config = dict(
    n_layer=16,
    d_model=128,
    n_head=4,
    n_kv_head=4,
    head_dim=64,
    d_mlp=320,
    vocab_size=8192,
    activation='geglu',
    norm='layernorm',
    norm_place='pre',
    norm_eps=1e-05,
    positions='learned',
    qk_norm=False,
    attn_scale=0.125,
    bias='none',
    tie_embeddings=False,
    parallel_block=False,
    init='normal',
    init_std_qkv=0.0494,
    init_std_o=0.0613,
    init_std_up=0.0707,
    init_std_down=0.0707,
    optimizer='soap_variant',
    lr=0.00871,
    weight_decay=0.0,
    lr_head=0.00814,
    warmup_steps=200,
    schedule='wsd',
    decay_fraction=1.0,
    decay_shape='linear',
    final_lr_fraction=0.0,
    batch_tokens=65536,
    seq_len=1024,
    doc_mask=True,
    train_tokens=230100000,
    steps=3512,
    dataset='wikipedia_en',
)
Each number is 500 + 25 x the weight over the matrix's rms, rounded and kept within 0 to 999. Layers, rows and columns count from 0. Numbers have three digits each.

# layer 13 MLP down, 128x320, rms 0.0704, rows 93-127, columns 288-319
506448551474510502520497502491481485560512524533532485502470453508492490525469493511514516509488
520496538490502532496476490502520507502492498526453523481520500528494496505488494495481512467552
534519499545476476509441480543508529512523512569495478495480482542507526463485478476500509538410
547510502481496523515516530487513499541486512522454520500489455530486504497495510492472545514487
526509507519487484488504471514502531477490465501508526486517466488507541538473527546480507475513
533490475492512518487444496550508548491518495509489479458486492489479498478511487453523464470472
515478487499498473480490487483538474517547491479524507546474543482491502462488483500492494506474
497480532483457542512523486549468527527528551501473476499503492491507475524506513481509491482534
501477488484518477486481501533527539505515506490518505483501480525564473514549486505494547500520
508465509479485541488478526503541443485457488539485515493481514490504479489545496482521500519539
466518486509527452532486475508503521478513533511501452488486477511495553474510523504527489472520
539508494481513514547496498476507455507535519459508523459481524501555526456510465512503523486532
469551519484547487483483481528516442460488486467472513551480532509471530521503528509521509506490
467474478513534506477508528495491465460493545532501519484474520487559479469447520472543489468535
480518518546487512469491471485485496520445473461486476516499506485502479513550515488457508538526
485486478497515531482511455491552435474503407501503523553466529497471522509507447522474478505536
504501544502512516490492554478515488442498519472508481492438512483503435489496463521486527527566
486521483516470493470501430520491450526519515501509506468463487504489464517489483461501513499514
530533501438503495529472502467500489493519480481496468496475497435499518498475485493512514470524
532531488526490480495486508500498493483470480501470528490481560487466494460477501518462501520514
483464512481502497512482487488523492514460480460505508495473537515514510543499498491507486499514
477498504570501496495536494483451484497507496496488501533555491503455492520495494545533483466542
537434532491498481483485467479570499492500530508520556488496462489546479474555500473528548467489
522483499503500478531526508482447481514523511492479476545525463487499490512476520487489494474481
525520515510468477529570502496560544537526475531519538502493508489459508529516457461520495493472
553455491511515491515477475499496520512479483509462503492501490543467508497481456491511518500486
520504517520540490520485454502493496500523504484488509533505507506547477536467572466569520496496
491519521486489475527491483507506526509508527463519502461490498463501489479471510525501498498459
510522448489480524492490518519480545518505477491496552460500542498486519506475469468506485492485
507498526503526550499459492519491491495485453461492514501482470485508525489511531483469532480517
535511461513507466535478530497536473486527518495497513496480537445481502481512485492477482512454
484497491527533488482481519520509472448480473455496514515469559495465459478487510497493538484524
467467467535463503485503475483493505500522491525477515546471500480487476530538552516513480494518
515488521459510502487505523466522488533494482453498490505476512492495505508468501500516507474473
512534475505513501504482465499518457530481521533502509538476512510508565514494545509485550496511